Weights of a small GPT-style language model, trained from scratch on English Wikipedia.
Architecture: RMSNorm before each block, capped logits.
Training: 326M tokens, 9940 steps.
Each number is 128 + 24 x the weight over its row's rms, rounded and kept within 0 to 255. Layers, rows and columns count from 0. The size above them is the row's rms in percent of the matrix's.

# layer 17 attention output (transposed), 256x256, rms 0.0722, rows 198-215,229-246, columns 0-127
size [ 75  94  81  88 104  88  84  87  96  92  94  94  86  84 107  95  96  79  79  83  92  86  86  83  75  98  78  91  87  83  82  78  79  79  90  85]
[[133 157 134 140 123 138 146 110 157  84 111  98 125 149 161  87 140 146 169 151 100 125  99 133 117 126 136 160 112 119 140 137 128  99 159 161 157 116 104 112 130 137 129 135 111 107 103 163  78 130 158 148 130 137 135  97 163 135 126  95 113 138 102 125 124 144 126 140 138 164 141 130  99 133 146 134 112 134 101 147 124 116  76 120 141 148 121 170 160 130 161 147 132 113 154  84 108 119 113 132 121 130 146 175 108 137 114 154 154 183 114 108 127 156  82 127 122 137 152 143 134 146 129 133 139 156 144 154]
 [123 146 158 187 120 171 140 132 118 163 128 159 197 100 157  93 110 108  84 133  95 113 118 124 104 109 126 144 137 125 120 172 170 125 116 145 116 135 107  79 168 115 122 100 161  98 118 124 146 157 108 148 172 111 148 121 107 159 162 151 156 137 112 149 147 136 139 150 158 124 112 102 118 101 108 108 142 110 111 136 138 120 143 140 103 122 154 108 123 122 131 120 150 165 128 114 113 168 140 163 133  88 137 149 129 125 121 112  99 120 132 143 112  94  89 136 106 115 162 139 106 109 160  92  82 133 124 184]
 [104 139 163 141 124 121 128 116 168 112 139 126 138 159 178  93 143 147  89 174 143 149 155 100 139 119 153 157 124  80 113 116 110 140 124 177 141 116 125  80 122 129 147 118 145 135  88 133 120 110 156 124 125  86 128 123 103 165 168 108 112 105 108 129 149 152 136 131 126 101 154 122 158 127 172 101 139 103 130 110 126 120 113 103 142 116 156 120 161 113  73 154 140 121 177 103 110 125 160 127  95 155 108 130 126 105 127 139 151 151 119 116  96 130 118 130 127 133 141 123 143  88 133 167 150 113 136 151]
 [128 118 132 109 117  75 120 148 169 188  94 105 117 121 117 101 100 144 129 158 110 112 127 140 134  84 140 131 139 127 141 125 189  86 125 113 132 115 100 140 126 129 136  96 132 111 122 145 186 157 104 145 135 124 156 140 141 147 104 157 151 146 108 126 111 145 122 159 196 139  94 159 132 108 107 146 152 151 152 105 145 111 124 174  94 104 104  96 128 113 114 107 146 138 128 171  99 145 134 128 157 107 190 146 105 138 109  97 101 125 140  82 126 134 130 127 133 123 144 103 118 114 115 104 128 169 139  92]
 [115 138 103 151 148 134 154 105 134 129 111  92 117 116 154 116 150 149 130 167 110 134 103 128  94 163  94 113 134 120 141 106 141 123 137 147 150 122 142 141 107 154  89 130 162 118 104 139 137 107 123 101 134  76 189 170 125 120 154 126 137 145 126 120 111 152 113 109  70 122 152 173 171  88 152 126 125 148 133 116 136 144  98 147 139 149 168 125 128 143 117 132 106 167 113 124 145 112 139 174 130  98  97 152 159 138 107 161 135 122 126 133 111 155 101 118 121 114 112 146 110  96 120 126 139  95 171  92]
 [100 126 147  90 153 143 160 131 156  93 142 143 151 132 149 109 154 120  74  96 153 183 143 139 127 106 165  91  86 137 106  99 109 141 155 142  98 138 134  95 165 137 128 119 114 129 126 115 126 123 114 110 112 134 108 136 101 137 164 126 140  93 118 103 145 133  97  80 137 129 115  95 153 172 121 107  87  91  95  76  79 134 152 140 166 140 115 131 178 124 104 150 149 137 138 108 115 148 158 100  88 163 154 135 120 162 167 131 128 100 124 157 107  84 128 147 155 165 128 121 142 123  85 130 121 128 119 175]
 [145  80 121  99 141 138 128 143  89  93 116 157 103 135 100 152 111 118 140 110 131 117 105 134 137 124 132 115 106 164 113 137 121  69 120 121 144 118 127 112 106 155 130 155 126 123 127 136 103 137 124 117 142 149 128 140 118 112  99 137 132 119 145 132 104 112 120 119  80 157  91 151 140 126  94 130  79 138 116 155 132 153 181 107 129 106 133 128 111 112 147 118 137 112 118 169 170 130 113 124 154 150 133 107 142 115 140 112 110 105 147 137 153 129 158 111 109 166 141  91 123 132 120 169 102 102 114  66]
 [121 141 128 165 125 163 129 101 168 101 111 149 143 121 167 144 154  84 122  79 144 181 142 102 139 120 105 124 148 123 129 147 136 167 158 123 142 143 152  88 150 123 154 100 137 106 153 129 128 128 129 134  80  81  75 101 120 131 140 145 123 110 101 113 171 124 148 124 144 133 117  84 101  99  97 126 143 115 106 117 135 140 128  87 112 156 119 132 132 123 113 162  94 105 151  99 197  91 101 130 120 110 116 124  83 134 119 154 129 119  98 136 126 123 118 129 121 171 122 124 124 115 155  74 145 130 119 181]
 [156 140 103 141 112 116 142 128 110 119 139 118 129 161 122 109 141 140 123 173 106  77 110 104 117 122 118 121 117 134 149 139  98  92  96 132  87 134  97 143 101 116 141 168 130 149 112 125  90 166 141 153 157 153 166 127 166 122 131 148 146 183 159 121 127 114 117 122 140 140 132 161  97 129 146 112 116 142  77 164 144 113 111 151 115  98 155 176 145 124 153  79 134 133 128 120 110 174 123 134 146 161  98 117 185 117 143 184 115 153 122 119 135 149 145 105 103 128 129 169 115 154 129 174 133  81 150  88]
 [112 165  76 136 164 137 141 118 129 126 157 117 128 155 142  63 129 152 156 174 119 118 146 161 151  94 100 136 133 140 113 135 116  93 107 147 115 130 108 130 135 135 120 139 125 157 136 140  97 139 154 146 149 148 140 130 159 156 138 145 111 149  89 136 140 149 110 172 134 120 139 126  99 130 142 138 124 128 114 158 102  96  86 158 131 126 147 138 158 129 118 103 180 126 169  89  62 172 126 119 117 117 125 135 123 119 152 175 137 163 148  86 101 141 111 120 122 151 117 166 137 157 152 151 121 133 176 129]
 [119 106 111 140 142  84 118  91 150 133 156  83 107 131 133 128 157 145 159 128  84  97 101 135 121 133 139 142 129 102 145 123 114 100 117 125 113 106 122 107 109 142 112 175 115 162 114 148 163 115 134 122  93 147 169 128 113 112 114 113 127 150 140 112 127 155 156  70  89  97 117 131 164 125 151 123 135 142 109  97 149 157 130  93 180 128 153 179 173 159 105  86 119 123  87 133 102 112 175 133 165 126 117 142 177 148  95 173 108 177 146 144 115 136 123 106 118 106 108 113 134 121 120 131 158  65 144 118]
 [148 111 167 104 127 141 103 185 101 174 112 134 156  95 102 109 113 120  93 102 119 109 171 139 123 144 118 129 133 120 136 136 149 143 144 111 129 126 129 168 169  97 163  85 116 139 169 123 158 120  93 148 163 124 105 100 101 134 136 147 162 118 133 149  98 128 116 160 164 155 156 108 119 141 104 129 160 142 156  99 116  84 141 151 113 144  94  93 107 135 134 119 133 125 155 172 142 141  85 146 103 110 143 120 106 132 103  70 118  75 149  94 167 123 145 155 154 118 136 135 115 118 150 109 112 135 106 150]
 [136 108 133 114 104  90 166 121 129 178 130 112 172 117  94 169 103 117  67  89 133 124 144 130 125 119 153 130 121  97 126 157 182 156 128 126 112 121 124 118 158  91 160 106 139 109 144 130 165 149 101 126 117 115 123 114 152 156 154 153 149 140 156  95 136  84 138 135 162  99 123 144  99 134 105 131 105 124 137 107 150 129 143 140  99 113 140  93 120 125 130 178 103 156 143 135 145 134 133 139 152  89 176 134 116 144 147  74 128 103 105 143 132  62 133 127 135 108 143 117 109  83 150 119 115 158 108 155]
 [ 84 120 151 116 186 117 153 139 156 123 133 141 127 168 113 120 174 116 144 128 143 148 132  79 140 127 130 127 118 131 109  91 110 136 123 133 140  92 138 136 108  82 137 139 137 142 123 140  89 118 130 115 115 117  79 113 103 160 134 117 123 108 146 131 163 111 142  98 135  72 118 130 119 168 158 148 131 125 134  78 107 133 148  98 174 149 130 165 162 160 102 146  94 125 155  97 112 133 141 174 114 169 107 100 134 124 140 133 158 130  84 119 130 118 103 160 117 113  88 128 119 134 116 150 160 110 145 169]
 [ 94 134 128 136 154 139 135 122 125 171 117 144 142 155 119  90 139 122 108 134 129 193 151 148 126 105 116 100 127 110 112 119 138 155 154 142 130 128 152 116 161 121 123  67 151 126 117 107 128  90 130  95 101 125  91 108  85 156 151 119 101  82  94 104 144 155 111 157  98  74 176 147 111 119 159 154 120 132 164  97 129 113 128 114 155 168 127  96 122 127 107 151 143 104 195 103 135 126 145 142  90 122 108 105  98 109 148 131 153 109 131 140  87 141 117 152 146  84  98 132  89  98 156 124 105 151 134 134]
 [138  79 119 100 128 104 146 125 106 146 113 143 135 120 106 182 150 129  87 102 114 111 104  68 125 130 127 162 132 146 135 130 106 142 123 101 134 113 131 122  86 115 152 167 146 140 102 109 121 126 119 135 115 105 121  95 104 122 117 130 135 141 212 128 121  98 149 102 112 136 121 132 107 174 141 121 113 163  99 129 132 139 191 111 154 119 154 139 124 151 105 147 104 135  79 151 143 125 145 154 149 116  99  97 129 106 114 126 108  94 135 145 157 129 150 117 115 122 126 149 132  97 124 153 131  69  92 140]
 [124  93 134  84 141 108 162 152 150 144 146 124 134 144 130 110 142 137 112 137 150  62 128 105 151 114 142 140 120  90 126 116 111 133 140 121 108  94  90 155  75 111 148 161 130 138 105 117  95 133 134 110 136 130 149 128 110 146  97 129 106 122 167 125 127 133 103 150 132 163 143 134 112 149 132 114 125 137 120 131 131  96 115 114 147 116 159 126 121 128 120 128 149 130 135 157  81 159 151 106 151 170 127 115 159 147 121 177 110 145 135 102 139 115 181 103 111 104 114 122 141 148 113 175 129  90  75  93]
 [139 129 127 144 125 102 107 113 132  61 153 156 110 143 155  98 160 171 139 128 122 130 139 134 141 118 114 152 105 166 124 113 109  97 105 128 137 127  86  97 125 136 131  95 102 154  91 121 129 171 163 183 125 156 107  97 162 131 113 125 119 142 111 119 125 149 121  96 102 114 130 100 142 157 176 105 125 120  99 127 124 136 116 140 143 147 138 150 162 130 157 106 163  94 140 101  49 144 175 122 123 125 142 135 141 111 146 170 112 170 124 145 142 154 109 150  96 121 120 120 122 127 110 135 147  94 155 101]
 [129 128 161  71 151 134 149 137 124 130  98 131 133  52 142 150  95  57 112 102 111 112 119 105 142 121 122 153 138 148  97 146 155 163 109  93 139 134 105 153 126 130 141 142 147  82 129 110 105 128 129  92 137 134 133  94 131 116 140 134  93  97 145 174 105 119 133 129 122 137 156 117 120 150 119 115 111 167 150 119 121 134 150 159 149 129 135  65  89 157 149 119 121 172  83 170 110 142 137 147 137 115 123 119 103 128  81 112  72 106 187 137 138 116 172 121 102 113 117 106 109 119 114  82 100  81  85 160]
 [106 157 119 146 139 140 122 109 168  88 118 108 137 158 172  65 158 167 176 140  93 149 104 130 139 105 111 160 114 140 135 114  91 104 143 174 150 114  96 109 111 137 125 108 127 135 117 135  84 128 159 148 121 110 107 118 148 130 122 110 114 138 104 142 144 147 132 141 119 151 144 114  97 133 131 127 140 137 119 132 107 110  61 138 153 139 126 158 161 124 132 132 148  90 165  64 107 123 138 125 120 137 126 149 134 108 111 133 133 192  84 101 130 140  97 134 136 154 125 155 145 144 136 137 137 168 147 157]
 [135 159 151 172 119 127 147 139 129 179 132 139 170 125 151  77 108 103  52 124 101 117 131 129 123  98 132 149 132 141 130 154 187 137 112 121 115 130 119  89 156 126 119  94 163  96  98 122 122 129 104 152 138 120 139 110 124 171 126 144 143 141 130 153 147 137 107 132 146 127 142 111 108 132 125 114 153 110 139 124 127  91 144 150 131 142 159  93 125 131 116 135 165 169 101 105  80 166 133 139 122 111 163 138 114 133 133 109 104 116 128 131 109  90  93 148 121 117 141 127 125 127 137  79  83 140 110 188]
 [102 156 156 178 130 119 131 107 192 128 111 123 123 144 188  76 150 178 117 167 126 129 125 113 139 115 125 176 119 104 137 121 101 126 133 192 122 106 123  70  92 142 152 109 133 133 102 144  98 133 161 129 138  67 140 151 125 145 142 118 126 134 106 132 146 165 141 132 128 109 115 114 143 122 160 100 167 122 133 111 128 131  88 121 115 102 142 141 165 125  95 117 137 105 151  73 119 120 143 109 109 143 118 139 128  98 115 128 148 145  94 115 106 123 126 108 134 142 134 138 169 112 132 142 165 118 159 143]
 [115 132 133 134  95 111 115 132 144 184 113 126 123 123 111  95  87 156 116 180 129 102 142 121 138 118 140 122 139 133 149 133 158  77 135 132 141 115 116 148 112 131 156  88 132  90 134 137 213 156  99 135 117 101 137 121 123 153 122 153 154 140 121 123 116 153 113 171 201 117  82 176 137 107  99 130 156 143 164 129 136 126 122 174 127  89 107  85 132 127  99 130 142 124 101 174 110 130 117 134 137 107 152 136 104 152 119 116 119  89 163 106 125 136 137 104 127 111 141 109 113 113 102 130 125 184 130 126]
 [119 133 119 132 132 134 151 101 134 120 112 104 122 126 150 123 159 137 100 181 101 136 116 139 117 150  91 117 158 125 127 102 143 122 118 152 137  97 144 121 100 131  99 142 160 139  73 134 150 120 123  96 133  69 158 160 128 116 142 111 143 162 107 128 110 178 118 105  80 118 147 164 140 122 160 111 112 145 117 114 144 135 101 157 153 141 174 114 140 164 119 117 120 158  99 102 132 138 107 167 127 110 101 143 151 135 112 170 115 113 112 141 105 135 101 141 101 151 121 165 135 114 124 144 128  88 172 105]
 [110 106 121 116 166 119 168 134 165 150 106 114 134 146 115 114 171 140  96  89 125 188 142 165 130  98 135 105  96 134 140  89 108 156 164 116 105 122 170  81 141 125 130 109 125 126 120 114 130 128 105 143  94 131 121 121 132 123 111 165 133 143 144 108 136 146 109 106 122 123 138  86 157 127 114 115 124 103 145  84 100 117 126 133 110 138 122 125 157 101 106 145 144 156 146  90 102 126 161 103  55 141 174 128 105 138 147 112 185 133 132 147 118 109 129 143 179 129  94 119 110 147 105 114 102 134  93 142]
 [154  85 128 100 133 131 133 131 111 113 110 162 116 119  99 170 126  85 126 119 146  94 136 117 113 140 127  98  96 127 123 139 118 114 132 124 147 118 128 133  89 130 139 152 119 136 133 136 101 146 122 121 158 145 135 124 114 100 116 135 120 112 143 117 107  98 108 137  97 159 108 157 146 133 113 131  98 147 106 157 129 132 184 117  96 102 126 130 102  99 153 140 102 138 112 168 173 105  93 141 141 134 124 108 145 122 144 113 120 110 152 137 164 141 163 112 121 153 152  96 109 121 129 153 100  93 101  89]
 [ 99 158 116 176 149 174 105 113 143  79 121 140 145 125 199 115 157 102 136  86 143 159 128  98 140 124 120 160 135 104 138 149 119 163 168 127 138 131 150 102 141 134 155 110 120 140 154 147 139 150 150 129  88  96  81  94 123 134 149 151 115  95 109 139 163 131 133 112 114 157 131  72 113  91 110 102 126 102  88 118 125 140 126  85  86 152 127 134 142 122 119 139 104  97 175  87 172  79 114 125 130 122 102 123 104 116 111 139 137 153  95 138 144 134 114 135 114 147 115 117 139 122 149  97 142 116 142 166]
 [158 134 114 139 109 144 137 117 101  77 146 133 119 162 147 100 134 150 137 166 117  81 119 112 124 128 111 136 128 121 133 142  91  94 100 136 103 119 105 121 115 122 134 167 122 168  96 133 117 173 138 150 156 158 148 122 157 116 137 146 145 163 149 137 133 112 129 127 125 130 121 130  97 134 157 134 130 137  57 182 128 112 109 134 122 107 138 206 162 116 149 106 138 123 145  98 111 175 133 141 142 170 119 124 186 113 161 162 117 148 106 132 142 167 128 105 107 153 130 170 127 159 142 178 143  83 159  91]
 [112 163  94 157 147 147 143 129 133 108 140 124 111 151 153  39 135 185 146 166 123 123 113 152 115 115 110 137 132 144 144 154  98  88 112 169 126 118 111 101 132 140 121 124 134 156 124 141 104 132 147 153 141 140 129 135 148 169 143 153 147 149 117 128 127 151 137 130 128 121 129 112 112 125 134 144 121 103 106 163 100 115  79 144 148 120 145 161 144 124 126  97 178 102 156  76  76 168 135 113 114 122 122 140 144 121 151 169 146 146 138  99 106 144 110 101 120 142 129 161 150 169 146 171 130 142 172 134]
 [117 114 123 132 143 121 130 103 122  87 159 114 121 148 130 118 153 142 145 145  76 112 105 139 134 110 118 152 138 134 135 127  94 102  69 125 111 123 143  87 114 163 118 159 126 163  92 132 194 109 143 124  85 149 130 120 104 113 110 101 134 149 127 116 144 166 156  73  94  96 131 130 140 125 164 136 122 142 104  91 140 157 146  96 181 137 155 167 171 168  97  84 168 132 107 118  91 142 176 138 171 146 111 134 186 145 112 157 102 168 130 151 111 139 110 122 100 122 127 130 141 103 110 148 150  95 143 112]
 [155 130 156 106 102 118 127 169 105 186 117 119 137 103  84 114 134 132  92 118 129 127 170 125 143 167 142 105 124 100 143 124 166 140 143 102 122 124 125 191 157  99 145  90 143 122 155 114 171  88  83 142 155 123 116 100  94 133 131 158 161 122 121 130  92 133 126 154 172 145 139 124 126 130 107 121 180 136 178 106 115 100 128 130 115 147  97  82  99 136 118 115 141 126 143 184 130 139  92 144  97  95 147 118  79 142  96  85 126  75 158 101 142 124 135 156 151 124 147 117 116 129 142  85 118 162  99 155]
 [137 110 141 109 129  79 161 142 137 197 140 103 156 111  80 178  83  96  69  90 128 130 136 123 122 112 156 113 109 111 129 140 191 160 127 113 113 135 136 123 153 110 135 110 128 102 127 102 132 139 101 129 123 145 123 131 155 149 122 157 148 119 166  84 135  82 117 141 168 125 142 151 107 128 101 119  92 123 137  98 159 125 151 139  98 125 145  89 117 125 127 154 119 160 138 150 143 128 123 122 146 115 180 122 108 150 144  81 129 102 108 142 117  68 136 137 133 100 134 102 105  92 133 103 107 143  88 151]
 [103 123 143 131 192 137 155 159 122 112 145 113 149 152 140 103 168 123 130 112  95 126  98  99 139  86 122 154 130 131 132 129  99 136 110 155 118 131 149 140 126 110 131 120 142 144 126 143  97 130 142 126 149 130  96 121  94 132 128 120 161 120 149 153 139 105 117  88 116 120 148  92 107 156 167 141 128 125  89  87 127 136 130 108 125 168 144 157 165 152 140 106 133 119 170  66 119 139 170 171 122 159 122 118 165 114 127 120 155 123  67 126 140 116  83 163  88 128 108 139 120 149 127 147 144  98 154 127]
 [ 84 165 137 159 154 133 157 136 146 185 112 126 152 154 128  88 140 149 110 133 107 168 109 170 127 136 114 104 126 121 149 137 178 131 150 135 101 126 142 117 159 136 130  71 148 124 128 102 121  98 127 114 105 126 119 112 103 161 119 110 127 117 114  92 138 165 124 136 122  66 171 137  75 103 151 112 117 113 154  83 139 122 112 124 179 145 118 110  97 141 105 120 147 115 171 102 111 168 130 115 113 128 103 111 104 101 132 176 162  99 118 119 104 110 117 153 124  63 110 142 112 132 147 121 101 122 176 109]
 [145  93 138  87 151 114 152 122 107 117 106 152 123 109  95 195 154  87  99 105 109 103 113  80 119 129 108 155 123 141 116 126 110 154 106 122 134 115 153 128  90 128 140 170 129 142 101 114 108 149 119 147 140 134 112  99 111 112 130 124 123 125 177 125 119  86 136 101 106 163 134 139 103 176 156 104 106 167  70 122 143 120 183 111 112 109 137 128 140 130 140 147 111 145  95 152 138 126 121 152 147 123 105 103 123 114 124 126 111  99 131 146 164 139 156 145 103 143 145 133 128 120 125 146 113  65  97 115]
 [113  91 137  90 148 113 147 164 123 143 132 108 147 126 130 137 133 115 121 150 135  54 137 101 121 137 110 131 129  88 133 115 109 120 133 114 148 112  89 184  92 114 147 122 152 105  95 135 115 151 134 107 125 114 165 118 121 130 127 145 106  90 188 119 111 119 112 165 153 153 139 142  77 149 117  97 116 140 126 148 115  80 130 100 145 119 156 112 117 124 101 143 149 130 128 160 100 148 130 131 129 138 120 116 121 152 103 168 114  97 140 109 159 120 166 120 138 118 101 120 108 161 113 160 156 107  74 111]]
# layer 17 attention value, 128x256, rms 0.0457, rows 102-119, columns 0-127
size [ 84  95  90  95  93  86  94  88 101  94  94  90  86  87  91  97  91  93]
[[105 100 123 172  88 112 125 134 146  76 174 112 117  98 121 136 114 117 127 150  96 125 122 141 181 141 127 116 117 143 107 139 126 125 140 148  77 160 141 163 152 145 118 121 109 108 153 158 128 111 123 163 144 123 142 152 109 124 146 118 130  92 147 115 156 145 113  78 113  92 180 120 162 166  97 120 193 122 100 143 182 161 133 122  95 145 177 113 160 124 126 105 133 131 111 150 163 101 130 166 166 145 167 147 125  90 110 160 164 151 108 112 112 124  91 133 143 106 145 116 143 146 105 133 122 130 107 136]
 [ 79  94 112 160  94 151 126 119  72 110 166 114 150 123  80  88 121 102 124 152 126 119  95 120 118 104 106 106 107 152 161 111 109 131 124 107 122 151 113 124 139 102 116 126 102 105 148 144 171 151 130  92 152 119 141 122  90 126 140 116 152 161 111 169 110 119 130 147 162 108 150 143 129 112 162 126 115 158 114  83 144  97  83 171 158 142 156 100 128 127 180 158 120 167 126 131 146 125 112 112 102  89 143 168 174 137 176 129  93 120 137 141 138 143 124 147 105  98 114 177 134 118 150 172  91 114 125  78]
 [126 138 142 121  81 166  92 160 114  93 153 114 132 119 108 129  91 101 154 102 144 115 139 123  89 168 128 127 145 138 132  92 160 130 143  93 150 161 140 159  95 119 181 103 149 149 107 159 150 106 151 141 105 141 125 114 101 131  74 165 130 118 100 106 158 178 123  89  84 139 122 144 146 111 133 135 100  97  85 128 162 130 154 100 156 149 167 139 133 125 177 147 141 137 127 127 160 109 155  99  94 119 168 137 165 116 142 152 116 109 131 156 102 118 129 135 112 172  98  89 108  99 134 129 123 115 164 113]
 [150 116 115 107 103  94 121 126 166 136 107 108 140 132 138 127 135 139  85 138 109 100 114 168 146 136 164  98 150 111 114 146 103 121  88 100  86 141 120 112 146  94 178 123  98 106 137  94 108  96 137 118 159 151 155 122 125 128 131 102  95 148 135 154  90 110 133 152  97 100 140 158  88  70 152 118 123 122 118 112 160 149 127 154 148 164 107 133 153 166 171 136 166 106 173 125 105 164 127 139 162 132 151 130 137 111 158 109 161 107  89 127  88 145 143 124 151 142 135 116  99 126 147 123 141 147 108 118]
 [115 117 122 172 141 174 154 114 130 102 129 132  98 115 155 146 124 138 102 150 149 123 134 131 143 103 120 122  96 148 149  60 164 127 177 122 129  85 147 153 123 157 102 165  86 119  94 153 151 105 187 118 118  90 142 184 139 156 136 110 105  93 126 100 137  80 100 130 124 125 148 129 121 146 136 132  84 163 127 106 134 101 126 155 134 115 131  97 148 144  88 161 127 152  85 132 129 102 111 157 132 154 127  96 136 168 133 160 143 172 170  87 130 140 154 171 104 143  84 136 120 149 152 123 103  95 157 123]
 [120 148 181 162 123 149 158 108 109 134 155 164 173 138 131 169 120 115 131 149 149 116 136 122  90 126 157 129 133 136 137 115  83 155  93 117 133 131 142 126 117 166 109  77 151 142 104 125 155 127 149  89 137 121 164 109 126 126 163 129 151 141 151 102 103 129 104  85 134 111  99 124  95 129 145 123 181  92  82 165 145 102  94 157 133 147 157 145 103 147  97 142 143 170 128 138 163 165 127 118 134 143 117 110 145 158 145 141  89 151 139 102 111 120 149  95 120 148 134 127 150  96 108 119 148  96 150 104]
 [124  96 147  99 187 123 144 121 140 142 109 102  84 112 119 103 110 169 139 100 114 181 157 105 143 155  85 117 159 103 135 111 131 133 139 138 170 108 139  93 156 138 155 147 122 104 102 105 147 158 103 151 101 147 129 124 169 131 165 131  79 119 140 110 144 160 134 100 136 152 122 113 136 100 106  97  89 115 133 106  94 143 125 104 130 120  94 102 137 101  94 145 139 173 106 140 111 134 149 156 164 102 101  79 141 137 160 125  85 124 109 151 125 139 106 112  97  98 122  97 138 156 140 116 161 167 111 151]
 [135 164 132 123 151 154 156  80 111 121 152 182 132 149 159 112 166 135 109 118 127 148 134 114 137 135 147 135 149 115 148 161  91 179 125 152 134 149 163 135 119 154 118 135 145  86 142 104 135  98  98 108 157 147 105 148 118 136 135 141 118  99 119 113 148 114 176 133 140 167 118 141 138 103 140 128 107  98 111 122 130 104 101  96 132 108 142 124 128 140 168 116 110  96  96  95 163  87 141  70 123 112 110 137 108 104 113 110 106 142 135 128 147 104 135 147 118 159 128 132 140 152 174  77 110 147 145 137]
 [149 146 120  93 119 151 123 129 135 147 124 104  82 158 156 130  86 148 132 103 117 127 148  86  96 138 107 151  88 140 106 153 145  90 147 133 153 120 139 134  98 119 124 179 126 114 169 165 104 167 101 159 124 132 147 184 147 144 134 174 147 109 158 137 161 134 114 107 100  89 126 134 140 127 106 114  95 122 150 132 126 132 138 119 146 109 134 113  96 156  79 149 133 154 156 154 119  97 102 128 168  70 153 127  95 160  96 145 158 110 149 105 143 103 116 166 117 103 154 149 137 181 141 170 127 108 158 118]
 [130 112 149  94 114 133  95 147  96  98 145 149 141 161 129 116  88  85 136  90 151  87 137 155 118 165 172 114  66 103 157 163  92 106 151 154  63 141  99  99 127 121 101 164 132 155 125 163 144 118 154 146 141 115 139 144 101 105 129 174 167 116 132 111 165 164 153 135 127  86 164 135 147 135  82 139 117 148 118 160 150 125 124 141 105 152 146 123 122 136  96  88  99 158 162  97  87 127 118 120 151 156 136 123  94 122 112 120 107 173 107  91 120 116 123 138 119 133 136 155 111 144 104 126 106 104 118 104]
 [131 159 129 133 149 126 138 104 155 142 105 153 129 123 114 171 141 108 129 107 105 115 102  92 127  84 130 122  95 141  91 137 161 121 112 113 150 172  86 169 119 133 136 133 167 114 115 126 141 135 177 172  88 116  70 168 105 116 108 110 145 124 149 121  99 101 113 125  98 105  90 141 166 128 143 141 142 106 147  95 169 121 117 143 155  88 106 135 104 172 104 140 141 136 148 132 109  85 111 118 146 100 121 110  94 103 104 167 137  94 164 108 132 126 117 120 139 123 126 142 157 147 149 108 127 105 122 147]
 [149 114  78 106 138 100 103 134 144 154 174 122 154 150  88 113 110 111 128 145  90 111 120 165 108 130 153 109 154 139 118  88 125 163 108  89 117 136 148 129 104  99 144  88 103 117 160  94 121 118  92 112 154 150 163 108 148 100 166 117 105 126 139 160 114  94 138 124 145 140 143 172 110 142 107  88 141 118 132 112 148 112 113 142 142  92 125 111 172  91 153 152  95  88 147 112 100 134 127  98 136 148 156 106 187  87 179  94 165 103 129 147 132 160 141 139 139 121 164 159 126 151 139 113 150 132  90 129]
 [ 91  86 135 141 106 110 123  84 149 148  87 156 143 116  92 158 130 138 144 161 142 136  87 146  88 156 129 111 174 119 152 115 114 104  83 105 168 119 123 119 148 112 133 161 112  91 183 132 144 130  90 116 122  89 112 111 130 127 148 123 161 172 153 115 141 130 156 147 166 101 121 128 141 138  91 146 175 104 155 146 107  92  85 155 152 164 128 121 143 100 195 161 148 151  96 119 149 131 114  93  92 129 144 152 108 171 143 175 147 139 135 130 155 141 135 124 154 108 132 101 142  96 106 137 132 151 100 102]
 [129 148 142 127 166 140 136 112  84 114 137 139 122 143 144 166 132 114 168 106 102 119 134 144 132 120  76 127  96 132 143 132 138 135 119 140 162  93 110 125  98 166  92  93 165 147 127 168 122 106 113 141  94 103 107  87 126 111 137 130 128 148 110 107 115 159 156 143 163 115 130 132 159 160 109 104 131 134  87 130 109 128 146  85 100 159 127  92 128 131  86 137 138 102 136  94 159 133 141 148 129  90 112 115  91 148  99 146 108 123 143 135  97  71  94 163 102  91  96 114 149 137 109 129 126 143 105 132]
 [107 106 136 179 154 131 122 139  84 164 150 185 157 143 135 124 116 124 157 109 122 101 152 180 131 148 132 110 109 111 112 135 134 146 140 127  78 172 104 141 160 120 148 102 120 129  97 133 109  95 117  94 179  96 110 118  84 141 131 165 156 103 123 159 126 162 130 129 148 160 109 117 129 106  72 145 135 115  77 103 145 126 106 146 130 164 151 115 130 110 112  76 143 151  89 117 109 120 122  93  83 126 105 140 154 149 127 135 151 146 147 114 128 138 114 156 140 139 131 140  85 128 143  58  87  93 161 135]
 [127  95 149 136 168 126 150 142 115 187 127  84 145 142 143 132 151 172 130 112 130 111 147  92 154 123  81 166 118 153 145 163 114 114 121 117 185 122  96 172 144 109 114 148 145  92 159 187 127 115 148 165  91 139 122 123 161 110 104 122 103 169 130 116 141 158 101 118 141 141  99 160 131 104 134 107 125 129 122 118  91 121 131 123 129 106 134 149  97 112 145 165 179 128  91 124 158 111  96 160 111 132 110 128 174 153 110 113 118  69 105 146 163  78 128 167 129 127  91 137 147 157 104 135 109 155  91 131]
 [141 125 135 121 157  98 109 154 166 179 117 104  96 125 149 127 106 127 128 129 132 149 143 143 112 137 103 134 120 117 115 172 121  81 137 116  97 155 131 125  95 144 110 161  96 151 156 163  98 111  96 125  92 155 121 128 159 125 117 150 187 146 112 101 105 121 135 153 155 125 114 141 118 117 127 129 173 106 128 125 140 135 142  94 147 117  89 131 118 115  75 132 154 114 138 100 133 174 132 162 136 130 165 116 143 141 109  80  88  91  90 133 120 155 100 198 131  88 134  80 120 116  94 177 160 108 153 141]
 [129 161 129 155  89 120 125 149 122 138 143 131  95 183 140 141 102 145 154 136 108  94  98 152 160 114 100 104  88 107 144 166 114 142 147 164 157 153 108 142 115 133 144 120 165 131 142 147 128 130 124 114 158 140 141 155  93 128 108 154 167 136 134 143 112 125 113 149 121 156 149 105 104 163 100 155 134 104 135 114 160 115 140 130 109  99 135 158 110 104 135 141 120  99 133 119 133 141 101 167 154 125 141  95 158 113 120 147 111 155 111  63 111 126 130 120 159 126 145 148 134 145 100 157 144 100 115  96]]